config.toml
num_attention_heads = 4
num_key_value_heads = 1
head_dim = 32
norm_place = "peri"
norm_eps = 1e-06
rope_theta = 126000.0
rope_fraction = 1.0
extras = ["some layers without attention", "local attention windows", "gated attention", "capped logits"]
learning_rate = 0.00484
lr_head = 0.00932
decay_fraction = 1.0
Each number is 500 + 40 x the weight over the matrix's rms, rounded and kept within 0 to 999. Layers, rows and columns count from 0. Numbers have three digits each.

# layer 7 MLP down (transposed), 384x128, rms 0.08, rows 354-383, columns 0-31
509543523505536513456497518505544468472571491476526469523564428498545478510430489532585438569426
492467548525522536525516523556477570501501536460532512575541500519517506461562499483502524475512
497588509413501511478516533491431568413543491523460509543441475621467511525496552493504508437441
551428499538533546486489522474511539433587544512489452568536479545456500567485537488452490472528
473497538491452538525524528516535488478495424492554469437525523507429511472511506479451506451480
555499477536484482568518516502471547550512534604466476488518478511504504441462466454501453499548
486484604545586539506491501500519493524492423510460486519479530521508534439386469512483558493469
446511511560486568523472527509500528486473444502522451537528481556493555532532465516510516506533
443509474474406478507541441454501439544556504537532491451552456490538513507453466544533442493489
561469475479490438553487453503465519460475483490452491469501579399489514569532541453465471467424
473431540486568523471583512447501508485522489454490451435553530534496488477575485491515487494579
461514436485445510560499499487445411475496486475452509553576541486537522544502538462498540511486
493524479532445526516456477457549494477454509547478560445510542474527538499480458434523554585537
435510557440500585492542468543446548441508518456518553519449502533522427441492514465508572437503
442496437504441527412548467550466491490545474429570512491487498476466551470560584520518562451453
523462531442474466478500424475470539467498507519469475490490460566482528501511435538570504550472
438529510431496499527568484505526442579518470476446505516566530490565442464465557445510490583493
435509527501421582505511477526441482461545510548420530534589495515478545444473552472454536536519
464546499454457451480503440481512561423480490487431500528462565528509481534519543503462486463446
500506515495437498498539454513520513443480492538573544533476468518520465506519487578447512552464
507542494485489508476413539508521566486439419546484478444528500540535549556484437512515487505463
500546499568477510414479526478550565478465485446453531486480456499566582546489468453534513440588
472498535492514484472529464499534452550518453400455569414580524482470561547505509527491485542431
511490455529470575504451471484507422472522464492440496493450551481519490504529570467451435547549
550435510547525507491369552469451464543533485488483506451502560473555513527512550525416502458467
505502503524486482464503462462511483475490572538459496384509470491443525499459489534486500512506
549442493476390466550551429491558476608466402505491505541476473493486501506555535423420512516484
484492471470498462520566509493442446455500490478498501434521512515486485456498492539451542508506
495495527463498515543474511538515518507514511496452527524527425471508450463485476566522527516473
435492496526464565554481506482444499525559410536492494508498533486483562519571517490496531538516
# layer 7 MLP up, 384x128, rms 0.0801, rows 355-383, columns 0-31
499588494487503440546493467513517448544499485534488576505481464466488512537491476507529532545476
537553508535456530608430457525521554464434533512497522425561424452519523549481564498461460486501
464518540436468474482417556449516499507494392501497508483518536471649546441472507550542481508538
537546517510502421508512500487508511535484549521452477553453541473459519464465508549503481447545
462515480494588501461499518596518410494493528546513521470482433509529541552498449511475531544483
456543416510478487503499506439474496541529532502496433561574413545469549492477586472469443547584
485507576466504522473463499468500484470489455482452558486435505511528444491504488424541498590445
587540486532496504535456500478460559560485478496495512437546537539512500429500541522550495480455
552470527502557579435570577555491518437471518489543506560510499431518459441457509489511492561490
468508525501541503483555489553523479491523485506566452506555519591420513464531527432494525439528
549442511483488489500469484467520492433437484521440420572534554527566499510468563447534567513433
506517458546519472511505509555509572537486458527545511553463459517465498472503504487524461447491
518502534551420466475558492393500548479480459463599460422540514528451511514468594539493488532493
452476479459528505515478543476520472547475539518491428468531467522472480583478472488519405580506
488493524547471514535450461465565535495511529516571503505459497490530515515520512513554542575503
422524550449507567550587483607438520539441461444539518543550567469506447413505538470557470532496
495577548525544489416489471570539471567598497546467548421543449515502510429521450410501524542512
452465430494569434499492516614448438482494575581513539521541476490469494442539448522500492517503
467511474592530527471531533502502523533524493471510502507504561543510474487473452513459532493464
506533525538517495408456518530534470501481452499492522508551462518547493520452495607486520575486
524547556484448417570511510516530481514481548463559544490548494453452567458475477486574495543519
476507535547443497492437575516459543471546511490489543548561430454501485545545522481518505499495
526464537574499465502463517532458543601473457497593469459482512491483495498469541455547500523493
533529508490484463494498475482539499534560462527543402469438464528495526533428493540485522582487
471515546470541483504521590538528441547469489517524492438455466507513537504541485532520442532472
459475502466510494534500520484517501528521534540575514538507515511459527575497488511583486521444
551546498575533515538487510541581536536512523505508493559505563466549521532483461480519527476459
471472488545531561511459462498534478558462506526516413503439463541534432521498553470503487519484
450465408479399494541467504465561558512459551515423627517513446470474516444487421514543540497545